Weights of a small GPT-style language model, trained from scratch on English Wikipedia.
Architecture: RMSNorm before each block, no biases in attention or MLP, untied embeddings.
Training: a variant of Muon for these matrices, 3891 steps.
Each number is 128 + 24 x the weight over its row's rms, rounded and kept within 0 to 255. Layers, rows and columns count from 0. Numbers have three digits each. The size before them is the row's rms in percent of the matrix's.

# layer 15 MLP down, 128x320, rms 0.109, rows 58-127, columns 80-159
124:176129107148132112198164125128091140104149114149134155146128145169150114131132143083100147137138173069115135152142172128131118128194094098154121112133118116136112109162109127132121136119111157134159118119112119104143144122110126108104148103
099:155082118136171144178161107145147161130087087138106167153112111162122123127161159091129129114147114093104132142111095127134171160099107145112162112134100135125176146129137123114129130110126137171152078183125151106171105125122121101117134136
106:150127119124125145151108138150088160101166121118129144097175109132134146136174090135130148096114131124087114142146099114119158190119112169119122122101143127157143118111146105148125183114139113111111129108125125131158140162135132155148114134
104:103125110128175131162146201155194151155116136126143138135128128115163154184121123098148147191147118153090114138130124151169131132100163136155104118109143157108136095093128141147180138124137097100126148109157126160136135156073124098113056110
092:087150112133116109137166090146125100164135139127141124099131135140148152082105162128128080102138117129101126126116101128108108081114129118124110149114116146155150123137131128133085160081117108090196136096129132188119131140136141105143099163
099:116119112114104119157169164098159124101140123140126142108104138139162096155103135157121135139153121143143086117104156111124112154101114115112101104198138135140155155119147143092169103109110193134110110143109099133138150121122112114115171118
095:172095151101113115143136099115089122117114148144139158189135166137149082142140106138095077139111130142127159093130107113118130114144112149113084120162130119185121132100137148137141156111133142166147127116135157156058118111157125119114107131
097:139108103150112140137135144158129095103082132181120186176134130137095094159163118107173135172144147139133086120120178112122140166129160118116116116129136105152124111100133161109140106148135130127114144155152146120166134126139124136096129142
103:112112127101147124159141099133175146092186131067127119113129129136117152117130172148101147145170136104138155117111144125150144114140080134151128085165120096139142150134116128113123179146148112102132147117139131114161091131129110133134144087
098:126121162109106119108107136117137128137153141111160103127164128165084140150080115125116153082137096109126153103112114146124085109091137134076147094096124148117135137145149148150088175127150109129120158085162125093155129085185142163130103096
099:120137159140127117099201153113124072120111097096103145114121150124137133124115127112173137121143139141124086172117119122140142094126097125156126149095110060122157114101116133119114120141145174076143157109145109158152146118121087119117163117
105:122120089141171100114148104099112118149134113149133150193124111110107117140146155112103101142130094119120142109140117146156109083131134170085088142137151135135153082141144102105123093144154118123112155158116145161119144098135151154128087101
104:129140112074155114076103108136155150122152134143151092129134135141109142130127130138148108118099137133139153147161143176156149135114066104156132104110132145105133143141083086154152153117138093153097115159170112144160127158125159123136132134
102:152130118136156155170149150138128135115140119142133159147110117098146084116149112096134124160132111094132140124111132110112135140128138103134112071114103118100109142116135117086131113075038122139139137154112149113110152137128102114139107113
101:129114105142102159120150095147129142132109116127132118138146137143109133106123117114136126135153128112133174127118091116092136118129153166160110099136146134117135127117089090126164114101126157183097157137157120081134121139090118119156049178
098:125151153161161092151095127135163113121163091164142151096126159121121182130137091073136142082105130160128143118156182106175105128170128062141136133122079142143067127122147085163114139099132124131137109145136090132150127140137142112146130123
101:146111133116114140142141141164127128131143167108114120129151134123140128108146162113136086141141165111164099120106156142145089148127135111138106158083173093137095091143132184140129142156162103153115100136117124087137116085154121093121200105
099:120148122131136132147147102173154137127100117121165112133095129059103149143108137090105099112089153121167139099129156125149094140113131118098104096075158114175165136109152140096144149135075121119127157180110123141152175139127150146120161123
092:155099130126106171127078129136116111147119138127160113104111094148115142136157157134162125150096125113129117140101098084143128126142099149110134133130123153135084114119140121168148129117122090104147113136112104121140097148076170072064122156
099:178098131105137081134157146077102130126085128137098151134170112107143156127145152117152118167123089137134104089146155144117114143062165134144133169139129113115114117175082103135130151128132145151135092110119097162137113084148094123119120105
099:126094135081116177090145129099087147124131122148153160120153121151107141121116086106115123105153094121133159129141078137155145141147130112127160131149126097166165112153138108126130116137112150158103130114155164126140120118136117095080146143
093:103083139110107128095131129143122163139140161107146107165099161085092117168086135100128106171152145130120114130145135138098076121112142119122122179132145147141132177091147118118082061141130111108123150120150120171138134108157158124143156141
099:126123094114149147073115129119151130145086179144154077125142113120164113119113146113110147090148123173089146177107101133120142172098109149122101109152079127117143176117109146132117125127158155142150153114086101155145115144131142140135142110
120:121131122169081112103115150124144121126081125094125141135141115097099110092158111108148121173093139086125113149125146052114131149134140120107091135122138154094150127115105172120115112147163139148124144145095170134082104124145138099108108118
098:107142127148121157115125077083098118082134093116116092144103111112105098137107115153131124118125148131156104105189122127109115159134133133104103095136114140095146120144100168134155116123154110120113154096096149116121104109117138078117139084
098:096108138113161138139130128122147119138105102120104149105085122172083086161141154161171139129146143150125156142145134107159123141161171138112135127112118107158159130124110147153168119149085099128158125090130113140163121123129163137153143112
108:149128140127148145127140124082137092117122131116128129065148122137137124071162143088141119117079133114127120108134137111103107163149156152102139121114094113114131113102147125143126154129122126098108166153095120159109132150119115129144122098
099:139117118159108145149147147145116111164119123160110092151093143125083070154097175127135157124135177193149097121087131156135142113130140141068155140150177148101131110128099128113153152120117114099131150118137147084164144142132148176144109123
093:130130106080094108142112169131141079092121140111103134121147114165122119158163143159086149118185162154125114089079117098151124129074106159100150106153136125138127114119173147138086117135086139145105060126104166121085081122082130118147119065
095:120116146149150100088122131164136125094133115132136152102167135156115115139083133124131114128095096079142098129145129107130129176144199135142137130144108127165135067136150127150127131116129098136144105158107129132152153139155106088142113125
098:146133128125086140126126161114097156094173135141144141145110179107112135169132126126119114157141142128134105106182088121140109131118098111108121090091120134098115119140147093111091172163193170139114153147142141126154155165115149142102125199
098:155120131161134091151115077127158091140116139146105115104119104145081152133127107126115147130128101141151127160127142128120171139120135133162144111130127120142119171152158121170087121155094169118108126124063141135110125142161133184130090117
102:157114165167148148090118128152129134110157091111159098154113145154123186146131119141130115137145146157178126108138142099097125103102086101109117130142156109113125059152175119117141120143120131130154145105166101107119093115081103123093114135
103:131109090122110121132108173142140082124161128098090109143162133134118122096148131112127163162109142123156127109140106144099108132141119144148110168167144105121123160114146138123118121163124105154113126163117105120171174134167129117189085125
094:112105092133119164141132151120131091118172086144099175145114143126130117135126127107108177123100118091153121117152167140189151132084127116108142118133167121142145188132152121134120159137145188123093115169092110151145110165175115138113147146
094:095119105109121165111107118112122115120170091149116136124125165199130162160129123070149086160124116102106154121107085115165111138140117108132130124085105123087150123148133107131102134202130121151107145125089107127132127121129191081118162123
096:123142113114121122084137122134131151111143097140078085103147166107103128102154148099053174129161127122082165072123101115150123125123158077151126148149161100167114110144165147120111127132142144110091085130123121157125120140126106127119129118
100:181109141116138127135119114179123143118106108144121155126146132100160122106112139073115171083153146124125159108060118124117154126166113145083111130116095163131148163104136170139170127118130147076148124170140147122121130150140147104087132145
101:150154165118130143124106121107113152169113148137127105126146143126134124095110132129146112144133130113140138117097115155124125067086100129094127127138112134173137150166128108123118167128139096121162155136116102122132092136135133104113101166
092:143132107100131142139123118142136193095139134123110163127161150090103133081152153093134100102142137128115128086123159106127080150155123140157125108149122111172126133133177121107131107117110125150191108129080184134155143105127148156161121129
104:137142161117064131103099122100133136160128108121143131142110109123106129139157142128104122131149145109104151166202131136128086106123112088119123130125164106115159137149154092116114123123125107133158136115104158114145140116155110119132075147
098:117099168176131126126168096154127124145117170139046125074159114160118119143110148120122101129075173119116119123086107134127127142192118131095095111107163101111160113119124108123140136113133124159114156125144167128108138120124053162149127109
095:104102154145121149127150112100092109120120128142090147133118114145134111143176146151130183128158122106159154132106131176124075111168104121133147117142153163140127083069188108100171152143110133138126136171106179126124151162149136139149111134
102:114142129093161117166163156079102131147098089176106157128113140126115100101120124181102132106115140126139089147146174141121108139102162115132108175113124132142147139112121164117129105135134115117181145171097094156133156139101089180150168131
099:132119118105137148128159056123173110119141100154117089102157137109115091126179167118111133118113099122135154100137113190094097117168155142116138152135091146157162128086132151140097116099161135118095146124125112115140147129173127160114117158
099:185114157168156111092138137136168124109087123132127155135144118147159115157142125119110148112083091163127147115162120123138080141100138087130131128164135134139104159123056112112148089136106117141158137120093078107128150115111133118121146171
102:119127067200154127138138146157115144095120143141151134150141117126126094157128129134105113125142149140120126150134101112143154149148108098113150121120160095125103079144114085146109150138118115109112116165136124106122103160106130109133115165
099:129093153107111082162131092129084082122122124150098115146135143135114160115122091137130129129180147106118084154123115064143121136175146152106132151099115174105092122122132158171145116131159131170085155111093091111111107114119166144109135121
099:152093086147132126130131138174100103126124131130134134133080177127135137113153088149135164089118115095115145122144136091077161146122116140120164165160152144095174124110125126123151106155158098173126170126116126103105092113153091110144128148
104:138142124149110111132144080146152140122120149118165149111124179121122121087095135136096108124135156163148129148109154109186129113128131174127111119089155082142162195120137144125113169120113128122138110110175136133119093164102102124094141132
099:117130144105150136150168137108118127138129110109133101103134145117140141130125150128153139134120130126111147161135112101106125154164091118139094165128158121101139108105116143102107193105155165130130129150130115178123151149091130124112139131
098:099089119124106122112158126136167072133109128123147118150125115163143126174125159143135112121118153125141125123095139114165157167143115134115118127129107150116158126104193137154151099096159144101146147124104100103116137102132130113094135119
093:164133130121141125127119139117147137137102119142165142125140141125142162095110176126121135150106148122144176131097137189162104152105126178116131098080122137152108140149197109122131146202120126099115135156101129145109112146113160083150141135
100:095106134129120123124100093128198121147172115123137126153103101107136156170134078125163143120108153135145101105167088126117170155134117167086136142084125108135137124142103142120157117087161081135149093064166082169133093119098127120119119125
103:146124149120126131106092086124163134176109096141188135117123148111121127097148136116136156107096171178112153125117124143154172106170082103124099116140175121108155114111145141082112150106124100137178162142134133079136122062098136097141130150
102:134138084148115106111159122137149113123166138097129100095102139109134154106129114116157108140094118132152082138120077144153114092108128123104085146111167072124121137105110132089100161079138131099140094111139144122093073107078113132149119171
102:154181120117122116150145120098135159147155123137122119115124114147104128137144168099125116115139099122107122183165151148139154107148133113089149084103201141103125140114095095146113147103139119082145135151152156121124137125137100109147113150
099:173109134151129143082139155154139115100127126113137109111133149195148150152185138125085113141141095126112136141148144141110129122130139161155104149154125110151119103134117123163145165141164111094112134085099134137100173128146115147091130143
099:101173108112127114150132163092135103127099133106125115183144136136124101130103137145117132127128099132127161116124113127150114104155122182124137130114166132084132198131127119066141111109120133090131129137143139167117064088127113119115188148
102:107064154110112097089165139106145156122091153137125080143109059149111110156101110104164079129138087163123137135130123101121098150117144087140107135144119122106121129170087113103145121108196103110141139121108186146123105113124122121138094095
094:093113133173121126092120124137077094168115110132147144111097095122152161186156135106119152141150096109124119143190180163102148128099127183146114137142096182170088155127093127154160096149102139119099153193121120155150143101136137158147105120
100:117067148087105120150117146126140118127103100146122151130104166139144119102089133131102135070105120144109124136125129107112152130082133117139092124075192168097099112120138116158113094116071094145134138113120087152100119150134174121137136131
100:171102116116136140136126120084130152158131152123131130139106116111097137083137125146102123129140145180139136145134083130157142122119131134133150146157127140149133160125116138146135133135110143149133109082136145134127148148107119118083118112
099:097109103090135083127135134120148140108132118129133142127118088160147162074139114111129129144144101147141164142145192091185133137114134147177116120132110119113156086150179119100107141121101133160143161149088130091075139138102157112173103138
097:120154122157157108152118132175137097122142139101090133124098154121084165128121108166128139157122083172165149127131154128118120078132154105116117134059142160105135106100110095143133069148109142112175070130116144134127150120126105122118087119
098:137142133103074112151117131111137091096162129182141138127125115072110129165123121107090132154130170165101096131117120102154130142104145125117134153109090122149119127134120128135148165092126146100152118147134134126139087112108133141096121096
100:076138159088152144127129124133135132158081109125150089125134144125114157128132126114141115135153123107135124142106144111135142132143092145146149149114112096158156102141177140127145163162111138112088168095120156120125126116138143130149120130
100:166159164144101071127116133114095144132153098121130111168162171126113117117114122152112199132144141147080138116130124115145122102114137114143131118117144142135108100130175114137125126156135118111106156142114121137149138112106145061119133124
101:118121165162097162158129082107139135138160123130149113144165108136148140178099153129107124109121089149076100127143113127089134159112166051109127120104095109115129110106110170155131153119093156131097159117155107160119112142129079165134146155
102:139163070110166103106183172162130165166148086115157147123131153092117139152156110162112127126144078182154104068115139121112145142082138139161111125132103115090152150061157113134133106120155158099082115146135140131118137157121107141096124115